config.yaml
n_layer: 17
d_model: 96
n_head: 2
n_kv_head: 2
head_dim: 32
d_mlp: 256
vocab_size: 2090
activation: "swiglu"
norm: "rmsnorm"
norm_place: "pre"
norm_eps: 1e-06
positions: "learned"
qk_norm: true
attn_scale: 0.177
bias: "none"
tie_embeddings: false
parallel_block: false
init: "normal"
init_std_qkv: 0.0609
init_std_o: 0.0
init_std_up: 0.0609
init_std_down: 0.0
optimizer: "muon_variant"
lr: 0.00765
lr_mult_qkv: 0.4
lr_mult_o: 3.0
lr_mult_down: 2.0
beta1: 0.93
lr_head: 0.00583
grad_clip: 0.5
warmup_steps: 0
schedule: "wsd"
decay_fraction: 0.891
decay_shape: "pow"
final_lr_fraction: 0.0
batch_tokens: 8192
seq_len: 384
doc_mask: true
train_tokens: 98270000
steps: 11996
dataset: "wikipedia_en"
Each number is 128 + 24 x the weight over its row's rms, rounded and kept within 0 to 255. Layers, rows and columns count from 0. The size above them is the row's rms in percent of the matrix's.

# layer 3 attention output (transposed), 64x96, rms 0.577, rows 53-63, columns 0-95
size [113  94 103 109 108 125 105 108 105  91  81]
[[126  93 128 120 146 139 141 126 138 112 128  94 138 114 120 120 147 115 151 113 172 148 107 209 127  90 124  98 156 136  64  81  98  99 131 136 183 107 142  87  85 128 177 106 120 121 134 136 101 105 125 109 136 118 136 146 157 171 119 109  97 127 111 143 144 166 155 131 142 137 135 117 148 108 125 145 119 125 117 134 101 165 124 112 172 103 151 151 134 119 135 145 146 114 149  99]
 [116 125  93 156 169 141 108 121 140 120 142 157 115 117 126 149 124 113 118 152 153 133 115 162  96 103 127 176 119 109 105 125 138  85 136 126 135 142 159 126  67 125 132 169 161 125 105 120 146 148 104 126 148 165 144 149 147 132 158 132 160 116 168 113 146 106  87 118 117 152 173 100 110 126  87 139  99 144 113 114 117 108 111  92 163 174 147 127 101 119 154 104 181 127  81 127]
 [129  99 124 148 118 123 150  63 102 138 128 102 104 120 130 116 154 135  94 169 132 163 104 174 168 157 137 126 111 135 115 141 129 132 102 128 137 135 153 144  97 152 138 164 198 140  98 119 174 121 138 120 112 132 111 122 155 134  95 143 103 141 125 123 121 143 149 149 151 115 134 174 130 161  99 111 149 109 125 160 114 124 157 168 167 114 139  95 149 169  93 114 118 173 151 125]
 [146  96 107 138 126 132 114 137 150 144 113 121 122 114 129 116 150 139 119 153 143 127 111 167 146 104 155 141 104 151 132 156 127 148 159 138 132 115 146 124 163 141 173 125 149 128  97 165 129 126 110 139 135 133  93 119 110 134 117 156 137 130 132 125 107 109 118 171 105 157 156 135 180 130 138 174  98  59 110 145 130  85 105 109 121 138 101 138  96 134  61 105 165  57 120 100]
 [131 105 117 115 148 151 140 111 137  63 140 116 129 129 117 163 153 133 117 113 124 167 166 183 149 136 139 130 133 105 144 140  93 130 137 158  91 102 119 118  81 105 124 131 134 134 117 188 135 127 111  89 134 125 112 138 126 140 111 132  96 151 146 111 159 129 159 132 170 163 102 157 154 146 110  93 111  88 132 127 120 166  99 131 168 154 160 174 167 131 143 137 136 146 109 168]
 [122 155 163 128 169 110 147 110 162 101  97 139 140 132  98 161 148 179 136 136 153 116  81 164 128 157 105 134 128 143 110  82  90 101 133 100  91 145 107 142 117 113 137 140 103  98 111 144 104 146  99 107 129 148 117 109 110 127 159 158 134 127 118 153 148 108 116 127 196 153 133 129 128 129 117 128 167 125 120 149 114 172 142 127 119 166 162 113 130 152 168 107 175  97 151 122]
 [113 141 114 144 138 119 124 113 123 120 156 104 103  80 119 119 129 137 131 147 157 104 114  86 147 109 131 132 128 141 126 121 126 104  86 134  77 165 105 135  99 146 157 167 202 104 125 137 177 113 108  94 135 110 106 134  95 163 152  98 143 116 128 144 162 132 112  91 179 131 107 149 101  96  91 109 117 160 116 129  82 148 107  94 121 112 166 126 150 154 120 124 133 110 113 139]
 [120 179 127 106 130 137 129 141 128 170 149 139 105 133 148  98 130 124 115  83 143 152 127  79 130 124  98 127 158 130 115 136 140 138 130 119 147 138 156  92 132 142 126 151 106 153 120 119  89 108 141 135 104 117 161 166 138 118 130  93 128  85 114 107 105 155 138  75 100 119 106 122 135  79 105 140  65  98 133 154 127 108 104  93 125 123  93 124 118 130 202 125 136  82 127 156]
 [130 136 151 167 151 117 123 142  98 108 107 109 160 122 135 148  85 133 120 120 122 162 113 136 126 127  89  96 186 104 116 124 107 102 104 123 141 118 129 130 108 154 147 121 100 121 128 126  41 150 123 145 129 121 122 122 135 127 119  94 121 138 110 186 122 147 123 146 136 116 106 136 178 102 162 160 120 147 119  70 127 155  99 116 144 102 133 165 152 105 136 133  97 113 175  95]
 [ 92 139 146 125 130 141 121 118 130 116 153 119 155  92 132 107 124 100 157 142 137 111 148 158  85 124  92 131 170 129  78  69 112 153 126  98 130 158 143 108  93  86 138 125 149 147 145 119 130  70  64 114 110 132 146 170 125  93 129 119  91 113 119 139 147 122 118 145 142 173 102 125 150 116  86 116 127 108 163 141 138 132  89 129 120 151  90 155  99 137 141 139 120 103 125 112]
 [112 135 114 158 106 141 119 163 144 127 162 110 108 108 118 155  97 118 141 144 126 130 152 136  98 117  85 126 122 155 109 176 105 193 154 122 120 111 148 151 131  89 107 128 149 127 165 133 156 121 134 111 124 131 127 113 118 107 107 109 165 140 186 164 115  99  93 127 105 137 140 114 128 130 155 121 123 108 175  94 123  75 127  76 109 104 133 179 150 145 130  81 114 125 135 102]]
# layer 3 attention value, 64x96, rms 0.0705, rows 54-63, columns 0-95
size [ 88 102 106 113 121  94 105  92  98  87]
[[114 103 111 101 100 154  92 135  84 153 118 143 127 141 115 148 163 132 150 138 136 125 161 102 144 103 114  87 112 170  88 141 156 117 157 109 118 108 141 132  98 133 142 112 109 133 175 141 118 116 104 142 105 105 145 128 133 117 131 119 155 120 135 143 133 101  98 133 177 133 113 157 148 165 120 130 143 137 169 115 120 135 169 110  92  27  99 135 143 144 147 156 145 112 106 129]
 [139 133 111 141  98 128  84 114 132 119 101 113 122 118 124 114 142 120 140  73 124  89 123  98 120 134  98 135 123 143 178 108 152 101 101 170 131 142 131 126 165 108 109 154 123  86 136 181 141 126 153 148 176  95 101 126 135  98 127 121 147 104 127 112 143 158 117  81 134 104 136  93 141 140 158 161  99 101 123 142 163 135 121  94 119 133 142 195 100 119 131 165 138 155 151 104]
 [148 137 141 137 137 117 129 159 128 153 105 149 112 144 108 126 110 121  72 150 134 112 131 131 138 144  93 134 134 156 103 126 106 122 125 162 152 126 134 148 149 108 107 154 124 145 123 111 126 113 123 116 116 107 208 101 117  83 107  57 144 153 129 125 100 131  84 124 181 135 131 122 121  70 153 120  97 154 153 170 152 101 150 130 119 133 105 105 115 153 162 150 142 130 167 153]
 [130 141 140 146 130 152 137 109 106 113 107 122 114 119 148  82 180  95 148 125 118  82 140 120 133 104  91 128 142 144 148  86 142 108 127 112 166 118 135 121  97 130 126 145  98 181 130 121 120 147 123 107 149  85 122 133 152 115 111 115 137 130 137  83 134 127 111 139 116 118 115 128 102 150 132 123  95 133 186 131 127 135 183 121  76 139  79 126 132 189  85 127 107 113 113  73]
 [126 130 136 154  87 132 110 145 116 125 105  96  84 141 150  91 146 132 114 117  72 138 106 166 105 111 135 137 106 131 131 157 100  99 155 163  94 126 123 126 129 135 144  75 121 131 142 146  99 171  87 130 151  79 136 109 116 113 114 149 111 123  98 117  99 162 126 134 120 118  94 107 131 139 124 162 124 136 148 107 123  97 149 135 148  78  76 136 117 159  71 129 124 129  97  91]
 [106 130 111 132 119 149 111 144 101 142 127 108 115 159 169 130 169  97 145 119  95 145 139 106 108 154 138 162 125 127 113 176 113 142 126 121 117 131 147 130 127  93 109  93 123 164 104 110 174 135 120 111 201  94 164 149 148 167 128 181 113 126 114 126 114 127 127 154 134 104 130 121 127 145  88 119 126 132 140 141 180  90 161  91 151 122 103 138  83 134  89 136 107 128  91 142]
 [118 112 133 108 112 119 175  91 110  96 112  93 154 122 145 126  98 116 110 127 154 132 149 110 139 100 109 139 134 100 114 142 139 158 114 103 178 111  98 119 123 168 162 173 130 158 129 136 147 131 124 126 102 145 125 140 148 148 125 109 114 166 116 161 155 107 136 176 149 140 169 141 139 100 104 133 150 161 169 172 166 148 128 143 146 115 148  59 127 110 101 119 125  79 120 150]
 [142 165 146 146 142  99 113 121 123 166 137 153 145 105 138 183 127 116 123 127 114 154 116 124 161 149 130 127 174  70  86 128 115 162 162 117  91 173 134 103 112 105 142 144  91 129 110 114  94 177 124 117 144 117  88 140 121 133 112 168 131 143  88  99 137 134  94 112 166 148 134 144 155 137 104 156 111 166 151 132 135 125 144 158 120 110 144 115 124  83 131  83 108 128 103 134]
 [132 121  98 111  65 138 162 120 129 130 114 133 114 153 164 100 108 122 155 118 122 151 164 110 143 135 117  91 149 147 105 171 132 139 103 122 141 133 139  92  97  94 146 130 109 187 136 116 120 167  89 149 108 137 148  95 116 146 116 121 102 139 144 126 120 194 113 146 141 134 130  94 125 139 144 126 120 157 159 116 157 132 144 197 142 125 141 152 156 144 121  91 155 144 156  92]
 [ 97  81 149 159 189  83 105  98 117 159 154 141 133 144 100 173 127 117 170 157 155 126 204 122 145 110 134 119 150 148 116 116 137  84 120 100 118 113 115 138 136 152 118 123 157 128 124  93 112 158 127 168 109 172 138 147 128 142 107 136  83 108 150 135 133 144 143 141 171 144 130 109 147 138 140 105 128 153 127 145 112 120 129 116  97 136 136 128 121 145 142  94 157 117 169 159]]
# layer 3 MLP gate, 256x96, rms 0.227, rows 0-16, columns 0-95
size [ 97 116 100  86 104  94  82  95 106  91 125 111 100  98  95  76  88]
[[122 101  80 106 134 143 168 133 104 112  69 142 106 198 136 136 135 134 106 155 194 112 116 152 131 152 156 119 139 112 140  83 136 129 160 144 123 111 160 102 100 124 152 131 124 130 114 144 106 132 139 106  93  98 153 123 137 157 100 125 113 149 133 121  96  96 141 127 169 169 122 137 124 110 167 114 127 110 123 143 127  81 146 149 135 128 113 153 106 154 110 114  90 155 126  87]
 [129 110 162  98 129 165 159 130  99 135 112 117 107 139 113 110 110 181 131 109 169 125  97 152 133  74 129 173 113 101 149 108 135 121 117 131 158 134 108 130 133 152  94 157 162 121 132 171  96 130 137 121 104  75 146 114 156 145  94 144 101 166 108 155  93 126 163 111 124 132 122 109 116 129 134 142 134 134 104 132  87 136 121 144 105 113 129 125  88 121  62 141 172 152 148 149]
 [133 153  91 133 137 136  93 109 145 131  90 118 135 141 149 130 147 110 110 115 104  89  60 142 145 114 135 154 128 140 105 148 159  96 138 116 180 142 103 127 145 115 145  98 124 132 111 120 161 126 140 122 144 112 100 100 107 165 152 124 119 142 113 126 108 174 130 110 165  94 105 141 125 106 160 147 103 117  73 120 127 121 141 109 153 138  94 151  87 128 137 198 170  96 123 142]
 [109 154 177 148 134 154 119 112 166 151 101 117 146 121 154 171 112 171 170  93 106 137 113 144 175 139  96 140 147 128 103 127  86 170  90 136 137 129 127 126 134 110  87 123 105 135 151 145 156 124 117 120 127 129 131 117  73 127 137 175 145 140 157 189 119 150 125 101 111 149 140 163 135 128 116 119 155 126 171 108 148 120 156 120 109 131 145 140 113 124 130 129 114  62 115 109]
 [137 105 132 123 134 107 127 176 153  78 147 107  98 148 113 119 120 143 188 132 152 132 105  97 116  97  74 108 106 112 113 128 115 144 110 133 145 148 115 131 158 112 160 131 129 152 148 135 114 129 101 103 127 131 122 100 117 109  48  94 146 129 132 126 140 132 130 154  96  98 132 149 134 107 123 127 128  98 139  64  68 129 141 123 117 121 132 104 157 146 116  89  86 139  97 128]
 [162 142 142 102 101  92 116 123 149 154 120 105 119  76 141 113 133  92 154  82  89 105 135 106 102 110 144 172 141 151 106 152 123 135 137 144 164 139 157 131 130 152 135 130 114 124 118 150 101 116 135 172 114 175  84 129 123 100 152 155 112 104 147  81 146 116  90 139  97 126 134 151  85 132 108 124 107 139 127 116 127 123 159 143 114 140 122 115  57 133 116 110 143 107  73 134]
 [133  84 137 121 136  83 106 135 167 143 165 137 111 136 105 126 144 115 138 104  98  74 102  91 101 118 129  75 102 155 131 143 141 122  84 111 134 127 102 130 170 140 116 130  97 134 111 152 145 123 120 160 143 124 127 108  91 110 170 131 132 111 104 166 147 132 112 143 121  90 117 131  88 166  83  94 122 149 170 160 133  87 131 151  88  98 150 114 118 154 137 141 116 117 100 126]
 [107  97  93 117 133 125 144 137  84  84 139 134 168 129 112 126 133 114 110 143 129 140  73 133 153 120 122 145 122 109 123 143 138 121 141  96 145 140  96 108 138 145 125 143 129 136 148 111 130  90 159 160 118 146 142  69 131 157  93  74 117 147 124 125 160 161 129 151 163 137 109 178 118 141 112 131 131 107  71 146 133 143 133 139 120 103 116 108 138 160  85  82 109 192 122 109]
 [170 112 122  93 133 138 140 129 147 108  86 135  89 126 111 118 112 133  90 152 122 150  90  99 144 107 145 105 105 110 175 167 139 143 136 138 124 145 123 106 162 111  98 116 120 131 132 141 164 126 145 168 128 117 122 130 118  81 146 120 104 146 179 125 126  98 102 108 133 138 110 131  91 112 146 117 122  94 124 142 160 113 150 161  71 142 166 136 131 106 145 190 119 155  71 140]
 [109 126 159  87 106 114  77 130  99 122 184 147 131 149 138 151 136  87 148 158 104 128 115 125 161 127 105 117 144 116  94 120 131 121 172 115 140 160 135 121 158 149 137 144 100 124 149  97 172 144 142 110 161 121 160 119  90 123 122 166 127 128 146 101  85 132 121 176 128 116 134 108  89 105 126 107 163 120 101 181 106 113 148 160 149 165 132 152 115 109 143 165 134 125 147  98]
 [135 181 148 121 133 114 162 111 167 123 106  98 128 154 120 103 167 163 132 144 123 125 131 157 176  93 162 146 136 143 115 168 104 114 154 111 106 121 158 101 118  79 155 157 170 152 122 117 142 166 146 120 120 120  93 131  87 101 148 160 122 126 137 134 113 122 135 172 133 134 101 129 125 144 151  96 112 104 117 109 122 128 175 112 138 158 148 104 145 171 168 102 145  84 134 135]
 [150  95  94  88 130 113 130 133 102 112 132 161 109 157 130 132 185 105  48 133 150 121 111 149 116 126 156 135 112 147 145 145 156  93 114 146 127 135 107  57 172 119 155 140 100 123 105 118  97 115 143 126 138 127 153 124 110 141 122 150 148  96 158 139 116 102 131 164 123 115 141 139 155 143 110 128 111 116 159 176 136 132 120 107  85 120 142 136  88  91 113 121 124 123  83 129]
 [131 140 132 119  95 102  99 143 114 159  67 108 123 129 132 141 132 150 146 108 124 130 142 106 121 142 140 145 114 140  93 162  90 135 115 106  77 159 144  94  94  72 140 130 127 147 115 104  96 132 168 155 148  57  89 124 128 156 119 114 136 127 159 112  97 122  98 101 166  91 105 136 120 146 161 149 107 118 128  93 146 117 145 115 126 137 141 127 126  93 123 136 128  95  82 150]
 [129  81 116 127 165 142 115 101 116 119 112  75 131 101 121 137 132 144 137 146 177 139 135 189 118  97 105 152 102 108  94 102 121 110 183 122 112 141  97 126  80 102 160  94 156 107 136 110 147 138 112 102 110 143  89 136 152 161 106 128  97  99 118 143 159 168 120 151  90 112 106 126 134 113 126 103 128 136 120  70  96 157 137 139 165 143 145 129 127 100 137 135 133 112 123 118]
 [122 160 108  99 132 160 125 112  99 112 114 119 111  90 150 162 174 172 123 137 175 157 134 149 138 182 144 158 111 114 136 152 133 165 169 126  91 121 113 122 167 132 150 137 114 132 111 151 130  64  76 127 132 132 130 115 149 129 121 111 110 143  91 174 104 134 142 122 145 111  84 123 136 141 145  94 142 114 165 159 131 108 139 121 141 151 125 137 143 117 127 137 159 189 119 126]
 [153 135 124 121 132 102 118 137 113 115  90 128 134 133 128 119 147 125 156 118 134 140 167  94 130 129 147 119 105 169 157 137 120 104 133 153 119 163 182 143 120 103 133 103 126 143 181 155 129 137 116 143 152 144 130 134 110 100 129 106 143 116 193 144 174 169 170 123 139 190 142 115 135 162 138 119 141 161 146  98 101 110 171 156  97 118 143 161 131  69 161 111 129 142 116 146]
 [ 96 128 157 115 141 180 131 160  84 152 141 139  96 124 151 158 128 150 137 108  86 142 160 121 166 147  97 126  94 137 127 167  88 189 115 124  98 123 112 124 147  91 132  89  96 175 115 159 123 142 106 114 137 136 130 110 121  83  98 108 132 123 132 130 166 164 136 126 112  96 113 142 110 155 164 106 112 127 150 115 129 138  82 110 116  81 116 151 133 113 141 149 138 135 127 156]]
# layer 3 MLP up, 256x96, rms 0.224, rows 0-16, columns 0-95
size [100 112  88  84 102 102  93  88 115  92 126 110  99 100  94  82  98]
[[150 123 151 117 133 145  93 148 114 170 154 126 143 113 180  72 126  94 130 129  88 158 142 105 133  91 111 100  98 174  99 135 120 126 110  95 159 172 116 152 164 129 115 113 123  89 129 120 102 142 115 103 108 161 106 112 104 147 131 102 114 130 124 110 165 149 120 137 102 105 133 101 141 131  77 122 126 134 155  67 156 165 156 121 118 118 113 130 135  93 125 105 153 117 130 161]
 [103  86 117 123 111 152 123 111 129  95  96 130  76 125 119 162 119 132 137 137 177 124 130 122 112 203 134 129 131 108 124 114 151 142 140 141 121 129 124 128  97 170 107 147 112 176 139 150 139 115  99 132 133  61 120 100 159 123 113  85 146 155 175 121 136 160 170 131 161 112 140 141  97 116 161 100 122 167 132 147 123 109 119 116 123 105 169 146 125  99 146 133 132 166 120 137]
 [135 157 128  81 118 148 109 156 165  86 128 137  74 112 145 155 155 130  78 124 118 106 148 136 136 147 158 156 136 107 137 157 141 105 134 169 147 167  96  91 132 104 112 125 121 135 123 148 174 152 131 146 112  96 103 147 124 100 113 144 110 145 123 130 150 145  87  98 135 160 142 124 136 158 134 154  96 161 136 160 149  87 155 138 129 158 160 108 143 115 130 172 147  89  98 128]
 [171 103 115  90 117  82 150 146  98  92 158 125 136 124 109  68 140 110 117 128 120  93 161  92 126 116 138 154 107 122 157 106 140  87 127 107 109 140 125 148 138 134 140 117 160 104 119 132 139 127 147 126  95 102 107 121 146 122 134 108  91  90  95 110 129 127 153 153 130  81 119 104 120 144 153 165 130 134 111 127 113 140 106 194 146 135 121 110 129 151 134 119 137 197 179 145]
 [ 83 112 176 131  88 106 134 145 163 112  79 131  90 128 140 156 128 129 115 150 155 108 152 120 136 131 160 118  92 176 121 139 127 134 128  96 110 132 147 117  93 157  92 122 114 125 157 145 119 117 152 110 157  97 112 119 146 163 148 171 121 124 117 163 153  77 177 100 193 100 104 102 158 133 135 141 129 111 127 152 130 127 129 119 127 135 126 117 141 117 149 148 153 141 180 122]
 [145  97 129 148 139 126 133 124  69  98 148 175 146 168 108 126 128 151 110 114 102  76 130 102 143 153 144 114 138 120 142 147 108 133 128 118 114 142 107 191 149 145 102 115 149 145 123 162 115 143 109 143 135 128 104  88 143 122  97 102 126 157 100 149 151 167 138  98 121  92 118  92 139 146 122 102  97 132 128 143 134 142 113 161 120 119 144 124 137 110  41  99 132 172 135 118]
 [111 122 123 137 121  99 113 111 173 117 121 122 104 157  66 143 131 193 131  85 133 126 116 106 120 112 148 138 128 131 147 162 145 104 157 134 144 146 128 128 123  98 145 143 126  99 131 184 128 141 128 133 141 119 106  82  86 140 154 121 153 119 149 170  67 178 101 122 167 132 144 134 170 117 125 146 125 126 123 154 100  94 108 115 108 108 158 160 139 145 133 101 154 112 101 106]
 [130  89 104 107 155 182 140 148 128 125 168 117 144 112  90 127 107  98 125  87 149 123 132 145 104 148 121  89 117 102 155 189 125 127 135 107 152 145 139  89 146 125 119 124 170 118 142 133  80 131 118 159 155 145 146 145  94 127 161 108 141  94 111 153 145 109 125 133 108 105 138 153  69 148 118 135 140 124 143  96 101 134 138 186 109 119 142 128  90 161 103 143 109 131  87 129]
 [172 145  90 101 111 169 116 150 141 147 106 112 169 107 111 174 106  98 128 116  86 130 121 117 112 129 135 114 140  93 137 115 127 118 127 119 145 161 106 137 125 104 130 128  90 121 148 106 186 132 105 172 123 127 129 131 122 114 170 134  92 148 117  85 141  99  85 114 138 132 112 105  76 120 163 100 154 162 128 114 138 126 144 173  96 149 112 130 118 126  70 161 124 125 102 139]
 [102 137 130 109 125  98 159 120 120 112 112 126 159 137 119 111 128 111 168 145  82 132 135 177 169 153 153 121 134 135 120 111 166  96 181 129 141 119 142 111 145 101 104 117 161 120 147 108 138 112 140 110 137 116 136 175 117  92 124 154 101 154  72 111 106 137 125 148 133 126 126 170 112 109 118 106 129  87 102 143 152 128 100 142 150 189 108 120 102 149  99 155  74 137 165 144]
 [149  76 157 158 127 146 129 122 160 116  93 131 148 137 146 107 104 174 132 130 145 164 105 147 116 143 148 110 159 121 167 190 138 184 111 141 133 103 152 117 121 120  88  70 127 113 152  74 104 124 102 115 122 129 147 159 137 126 119 148 101 146 144 105 117 126 125 151 117  92  99 140 123 129 125  90  83  98 150 154 140 119 121 109 152 103 131 174 113 140 117 162 119 144 132 126]
 [151  97 110 110 126 112 154 121 101 125 127 142  88 115 128 133 198 118  94 140 158 145 130 162 152 155 152 149 120 146 128 151 150  96 111 121 124 109  98  83 166 143 122 164 104 108 106 102 104 141 156 100 122 140 169 119 136 123  95 151 163  76 149 147 124 130 109 160 143 137 129 163 161 152 131 141 103 100 140 185 145 123 137  88 122 100 131 133  91  94 112 146 132  99 119 114]
 [144 129  92 119  97  97  94 143 158 141  96 140 116 172  99 127 141 140 156 101  99 118 149 120 111 158 144 131 152 141 132 104 152 169 137  79  86 154 101  99 152 102 122 118 131 136 161  88 119 104 178 147 102  96  95 106 127 126 135 130 150 113 122 160 111 140 108 113 170 110 135 131 112 162 159 142 117 136 113 141 106 107 179 118  82 118 147 142 119 111 113 107 141 116 102 181]
 [102  99 131 107 127 162 101 146 161  76 112 175 127 113  85 116 115 117  99 136 129 111 176 127 172 139 176 136 157 126 119 167 144 111 160  87  97 134 133  94 140 148 144 122 104 143 142 107 178 155 114 170 148 129 131 132 150 140 103 165 105 123 148 119 115 117 160 100 114 133 139 135 157 118 114 132 126 129 116 178  90 152 123  98 105 140 120  94 143 132  93  87 137 145 124 109]
 [121 122 151 130 133  99 136 120 112 155 143 126 161 132 120  74  97  87 152 148 106  84 133 137 101  82 129 117 158 157 158 107  87 129 106  99 123 118 120 106 131 138 119  95 122 110 122  84 110 167 173 141 127 151 166 160 127  94 137 137 126 117 127 108 163 105  99 125 109  98 138 114  95 108  84 142 118 133 111 136 101 140  73  83 104 115  94 116 106 156 156 115 117 114 157 148]
 [116 139 149 119 107 119 150 114 115 120 132 111 126 155  87 147 116 132 114 170 112 114 104 157 192 113  98 116 167 130 135 115 130 119 140 118 142 133 104 154 162 142 131 157 148 135 139  77 167 128 130 106 109 140 111 129 107 149 151 139 106 113 109 218  81  62 147 122 116  98 150 169 163 127 132 156 137 146 136 116 158 142 122 143 127 109 117 119 139 150  88 125 114 133 129 157]
 [150 125 120  88 131 122 120  92 136 107 107 126 108 138 137 104 133 148 131 125 131 111 110 132 131  93 153 116 172 138 163 143 104  89 119 118 126 132 115 135  99 140 134 115 156  97  99 131 108 178 133 147 147  88 155 113  76 139 117 148 144 149 136 113 121 123 103 129 185 109 111  66 112 118 114 180  85 161 114 146  68 125 105  93 123 138 162 134 153 117  80 121 150 155 124 113]]
# layer 3 MLP down (transposed), 256x96, rms 0.25, rows 0-16, columns 0-95
size [103 115  94 102 106 102  91  91 109  97 118 110 105 103 102  87  89]
[[117 162 121 143 161 127 102 136 139 151 170 105 134  85 111 139 105 136 153 106  98 122 158 137 150 122 101  91 141 131 172 143  81 130  90 123 107 120 144 126 155 112  83 124 106 154 124 118 135 126 114 155 131 122 114 119 166 100 124 137 138 148 107 152 182 102 114  85 112  81 178  94 154 133  93 112 158 152 153 141 118 155 137 117 122 131 148 149 130 114 154  93 113 178 133 164]
 [100 142 148 118 110 160 177 127  98 117 138 112  67 106 123 146 122 119 129 115 151 146 161  91 128 130 159 131 106 122  97 135 171 142 104 151 135  75 128 122  88 130 115 136 148 148 133 178 135  77 104 135 154 101 159 100 114 113 113 124  97 114 109 144 136 119 151 136 162 157 140 147 138 149 130  78  93 144 108  95 139 132  78 125  87 143 116 122 122 121 161 162 136 152 161 123]
 [110 119 110 119 156 164  54  85 162 130  97 124 117 111 146 139 122 127 109 155  99  98 102 111 132 109 108 154 112 107 111 113 143 107 147 117 164 144 124 126 182 145 128 114 121 136 129  91 152 118 159 123 131 108  98 104 125 153 134 132 117 130 115 103 150 125 127 109 149 141  57 150 130 125 139 121 143 107 107 110 151  88  79 128 171 130  88 120 114 135 136 179 162  96 102 149]
 [162 111 119  38 130  91 135 157 109 102 147 137 121 122 157 109 125 126 139 137 120 103 160  93 132 127 151 111 125 139 159 104  74 158  83  99  49 153 132 123 117 146 113 121 100 119 110 142  90 119 139  78 141 107 108 116 150 113 134 132 118  87 128 138 122  92 131 140 134  85 109 124 119 113 125 132 128 149 136 128 136 167 141 168 115 103 118 141 125 138 137 105 139 164 138 130]
 [113 118 148 123 118 149 113  93 118 156 109 145 145 109 146 131 148 135  61  85 124 101 143 149 104 127 126 118 105 129 128 159 135 111 111 118 109 153 145 148  46 110 135  96 113 116 137 135 124 121 136 123 129 145 141 161 123 153 196 128 107 165 111 150 128 142 113  63 141 159  73 109 127 132 131 143 144 149 112 173 160 119 129 148 107 125 142 143 136 113 158 151 164 132 164 121]
 [114 116 133 150  97 126 139 115 118 107 128 126 119 137 136 130 125 128 137 117 160 131 125  84  91 107 105 102 142 110  96 143 111 112 135 122 140 170 104 157 180  88 141 150 137 160 118 132 165 150  82 129 139 136 137  83 142 126  96 100 150 152 113 108 150 143 152 113 153 163 159 119 102 106 100 156 116 151 133 160 151  87 149 142  93 152 111  97 110 145 126 104 123 110  77  54]
 [ 76 137 119  89 101 131 114 155  99 165 153 132 140 108  95 145 113  98  92 151 115 155 141 112 152 106 121 144 161 111 100 101 131 184 119  82 107 106  98 109  92 141  95  84 123 136 119  67 126 138 109  98 143 131 116 132 141  98  86 149 151 121 135  96 170 107 163 119 133 109 110  95 121 128 125 103  92 128 110 117 132 140 123 150 127 132 109 114 156  93 115 145 107 143 144 156]
 [108 123  97 150 166 145 138 147 133 119 134 134 153 112 137 142 119 113 147 100 142 149 124 109 130  73 133 148 101 106  91 132 125 152  88 114 187 109 143 140 183 134  71 114 135 128  94  99  74 123 153 134 174 131 115 117 130 125 129 106 122 125 123 107 106 122 148 161 125 146 149 149 125  93  85 111 117 114 116 155 101 115 129 160  98 135 123 114  98 188 126  93 101 143  92 114]
 [146 133 104 151 123 134 130 144 111 130  75 141 159  80 106  99 127 154 136 154 131 125  70 146 114 144  94 128 122 160 126 185 109  96 117 108 116 108 147 128  92 124 112 132 146 144 145 117 137 133 144 149 176 132 100 140 116 156 103 128 111 143 166 119 123 104 116 132 127 160 109  96  93  37 166 127 139 147 125  76 128 141 124 142 125  94 132 126 109 118 129 159 112 133 156 145]
 [130 145 144 107  76 160 112 161 117  80 150  95 146 138 140 143 154 142 160 124  97 164 139 136 125 121 145 134 123 163 144 133 154 146 138 122 142 115 139 127 127  92 154 144 134  94 153 128 132 113 117 122 142  91 130 155 109  93 121 114 174 157 123 108  87 118 132 157 105 118 102 184 124 133 179 119  99 127 157 124 128 131 106 227 131 154 115 137 121 117 137 155 126 155 142 128]
 [137 152 157 181 133 117  74 138  92 156 152 107 130 143 127 143 108 115 114  87 124 111  98 146 178 127 121 178 131 133 125 133 149 152 143 127 129 144 143 136  59 187 136 143 102 130  91 145 140 112 146 132 101 129 129 145 150 100 110 160 132 174 137 126 123 154  77 122 115 118 130 154 103 146 128 152  85 147  99 147  93 112 137 154 124 123 155 166 133 113 127 109 110 118 159 145]
 [142 127 103 153 142 116 136 124 141 132 137 155 128 149  91 166 192 126 133 149 139 134 134 162 127 133 102 179 139 105  90 106 151 104 162 181 104 112 122 101 166 152 138 157 131  93 117  99 117  83 108 118 138 100 145 130  99 163  97 147 137 111 116  84 121 109 183 168 111 145 158 103 127 131  93 122  96 119 136 162 142 129 124 140 180 116 124 142 109 110 116 110 123 109 116 122]
 [150 131 108 114 141 103 112 103 142 124 117 134 142 172 132 167  93 154 142 100 162 125 152 150  89 146 101 104 124 135 137 140 125 117 116 134  75 123 183  94 117 101 155 149 140 101  98  91 155 110 111 152 166 114 122 112  84 128  83  96 147 123 111 140 132 133 139 121 128  85 134 141 142 125 132 115  84 152 107 123 136  84 133 107 136  98 163 134 100 110 124 109  84  92  80 149]
 [155 103 124 117 150  96 113 122 125 128 129 101 130 122 113 124 144 123 119 134 184  93 137 147 120 143 124 117  73 117 148 201 123 120 181 135  73 128 140 123 157  98 133 128 121 137 122 146 143 104 107 113 110 107 109 152 174 124 112 129  94 118 136 142 170 152 137 128  89 122 105 123 145 123 153 117  86 136 117 116  73  82 122 128  99 140 149 128 134  87 143 122  64 110 122 103]
 [108 106 136 136 127 100 135 130 134 103 134 156 122 109  90 152 113 156  98 145 152  98 116  91 149  98 111  98 171 118 105 143  81 145  87 137 151 150 116 148 127  84 107 142 114 127 154 139  92 170 193 142 134 102 128 144 176 145  91 156 123 116 131 100 157 124 126 130 122 125 143 163 133 128 128 150 102 104 124 130 128 163 142 135 133 122 122 154 174 153  89 125  67 117 133  96]
 [ 98 123 122 116 110 173 121 140 131 103 197 119 142 126 112 128 145 133 130  87 115 148 126 113 136 116  92 131 154 119 126  97 134 107 119 142 150 140 137 150 166 137  85 138 137 138 117  93 130 117 124 118  99 160  92 116  92 160 111 120 113  86  89 165  70  71 154 146 121 102 132 153 157 172 117 152 123 111 120 126 120 154  77 141 139 165 134 154 115 170 124 115 143 129 121 142]
 [ 86 136 123 117 147  53 122 128 123 183 124 102 127 148 105 151 109 149 103 141 106 150 145 124 149 132  90 133 117 108 142 149 150 152 122 112  81 112 119 104 118 134 167  98 132 181 113 131  86 119 125 155 137 158 102 145 147  98  87 114 143 159 132 175 122 140 118 134 138 114 151 123 132 125 170 116 115  97  72 155 184 131 122 109 130 141 143 145 128 155 105 142 116 126 131 156]]